Weights of a small transformer language model.
Size: 15 layers, width 576, MLP 2304 squared ReLU, vocabulary 8192, 83.6M parameters.
Architecture: local attention windows, an embedding shortcut, capped logits.
Each number is 500 + 25 x the weight over its row's rms, rounded and kept within 0 to 999. Layers, rows and columns count from 0. Numbers have three digits each. The size before them is the row's rms in percent of the matrix's.

# down: layer 7 MLP down (transposed), 2304x576, rms 0.0434, rows 193-202, columns 288-431
# up: layer 7 MLP up, 2304x576, rms 0.052, rows 194-202, columns 288-431
down193 108:467544496515540506492533446484507476471511517486460531543476501522482455502564499511494482503476535482493490519500514508466498504501493505514512508490497557438534497526502477494499533506485500461496481550486543511529531501526485527486511503502471515499484544540526498500480550497515467505491512538492498445456470452534524477507575538514436516517486499545520548496506553477460497513516516524519442509485513457479503507472527498456551
up194 092:481466460517503498518506517486515541526505545511467511478502479516475484494511510490497492511514509505497477453507503516525488477501516555515504465538516521497487512512483519505493527451465510527544521499486474536498509524493514475533512494546547512496488506464503528516520477508533524459490532464510474541547433507482532533506512478533496486483471483518487488520492513516484462511523500485482465459512510464448472517474486495489491
down194 095:542475495510469499500470520552503472522531465515499499498500475530487501511469506505538472473507475505515507503445518517481510527569503489513480487505516491565488470525509474490505457472509510475464520515528547503510495467517503485476452491520484484500518492500507461493463484472491544482513486530501513522504551456458493525524496494520500549517495527487527507485509496500493503489522510490500497484482529474503516489478506480554487
up195 106:535498487523476477521470504499483475486512509491520510461460528489523525535511520511502465530523521512512470522510460461525522473513444521517516479513539494501514507474459506532501516497485515532525545500503547461535510503519510490477489566519493546466489526488512489555485487531541490517523502503485493480490502495540497506503503505468476490455522515485427493541439514503532471503491506485489454503476528491519506523523471513483492
down195 100:509490474500505432495517519525491475467476495522456464490474463518450493505516524538471470459488500468480441506502508531528520489540469506504484485498528532547490523501491487528496477492499487524508528512501527491538475455515480475515519435491475509495500518474465514499521505472529539493488528485530525509492519480501474506504522511467518466487488521510490512460491509564506518486509509544513507507551525517467500566503498513522463
up196 094:472523499489529532540506497473499553524541491539553495521546490530451477517500542499490510518517511544502490492505471499500519503484502511466509537490552548506500529491523528509486525487544487496507518487534495468555541465496494500528499530522489529487464529542511528558446554451533505560453457490488491518518508496484489535508553469488487531504487467497495512500505462505467493523502495488510476514485512540494517509565464494470530
down196 093:498488456500485492494501478519508491534464499537498458531509533507483526499502474501520550438483448489497481508486502492517499493533486525514504517509500486531483492489502480491513515530494505492553457498470502506518508474511461472513443517515509496545499530437490528466519521518545547503470476506483498501481534536477495526490541429549502491522425490466496517522472485501536519503499548516526461547515445518498540511469398486513507
up197 104:526513497484478499473514501480521507466529488506484516539488503501499537516502490476451504526499513527513529462488442515539513465501514513462475497509467485490507505527485445518480459456509474498479482493483510464455462522470513461504478512495498484517476498519477513519545474501494467476513518429517485527501487516528525522524508536504515455508512450509460527480488527513526487527505515499475496553455549494535524474487476513527528
down197 105:519542542470499491498510457489508517464519499474488508490501514513522486488478478511545490484530472489488467505470479552506473507512477519520477476522499495498464496479447467514481490488514508508524486516462567482478487495464531454496534530476497514491492499494473508443479446492516475520476534518502485467464524532481539526477493512544506560522517531478445483516500521538559487502482469529455556490505457497477492521494460501479477
up198 094:509500471493488516475531524467481498522497486512501526512454536460445467560469529474501506509447503505457504492483487503536508505529494514513506542497460443526514506485512516534526499466516490521489511510492500504480495508533541529470497510506489535483510512514525518517518484482522504500510501515474521504506479516512489492536486518449489503479482502520522515498510457492527509536505467464490546551492507471478506492497473531506505
down198 096:518495508502470501560468506488516496547489504515491502502476492473539501497512490485476519495482422508509503524459532519500507476519515536494513496526470496503487479511499537517504494484524497555506481451461500516478522497546487475493497435536462445500549497431496477491522500476506490510497485520555498515446554451491529530531531513519479484503558527518481481466489498542466494529491516491447446456508502519541482493461505448482498
up199 093:519514474459514513551535497446490508475485485458474518535528524514501506516519508493513506525520506506475506488510510456489509517474537541505527528485501537488494523520517542539521556449445504495501493551498513499475495520484464470506530517512482529459492498484516536480488478468482486501503465487481479544530482463492515534517514509496484525479533511504530519484490467496505523496537517479531458494501542434494507490491531503490535
down199 089:531510474495500502514471541509454478521449480501485523469499463493460476470517540498486477515488467504499470506479506499546524494492468471473470519527488477533479506458533482502503496466495503493491451504496507501481525478546466479458511458490516504499491497546452510476499501517508502519464506490482522487520511525506468509513516476512481488455449507483478492469505482499487469486489497511500478484550443492514518482528494489466478
up200 094:519548515459509488483492502481516471515484475487472523553474493495463486502477521497477468479476500521449436529493506531515483484496453519500496471493481471495510534535527491496511484503504455471522527514458460505489461543497499484459459458490498528519489551462513470498523501481528532478467455521499481531468514490469500485519477512474521523519516497511489497518500498503531439572471545461523509513508539523546522451470493491469521
down200 093:495546523494529445549531474483507504477525534505433482452480493447524545505465500481488432480458532463490497457519516491527501502499504465527482508502473517511452497528465443519481484534499473485503479546501524485476503494505488505519537502540500493466503493461476524483523450493471483492520497499456493486525499507549506517500492507485506511497473458462496490501474503481489498540501491494534523485513495497487510528509507495546535
up201 098:513530496471474519523519513524477512541534503485439493503481495545502532484498479511537517510488510521533502494498520506473519461510488567482486507468464480523483471480470484493507548478510513510474479546491527505469490502521517477568505429525524515486525498488497470557461533515469504494508561452474465494530445453494526469534516476510574513494462459519450505506516446483464466513475494470483512501495497480464534517492507516472493
down201 098:541478468470532425544487493502549518523479522505547517519511514461462488522518492485490481479485496502506478493523484523493485447550498474497524495514497498517475447483534503488519524493510480513533444460493502490517492481522504490484471510536468499517503546520481478532491496506498491500501501480436486503498529506493474497502534514482490533567534558523510522509507486476501470469506516557506509494419529501467512519525452519499543
up202 100:527508498530531496498502479526517497511524472490493472500536553504483519521516484506500504507492507571493484488528463539516486514511507467466467514481531467510497493526519503513505468503502479487468523478508519498500517507501464509495509478516452520490461488513513502491500472566498542488485492525455504504496481455533477458510493514476455489505486503508486522490461477450514510494490511466518498456465590533521536498491495496524520
down202 101:510522449501502517470516523512511485497514478503496525480519478496483495477460495517506455487496502511467503527489553499502462470482542463497494509479511451475492515480507479496543488511460526481492511448519476505485517519522517502540530490504517443564465475503494505513482482532539522475500461476468509497496518513507463486507500521491525505444501517498497485493515490506519503545507506489494504489468498510508475473496488472501483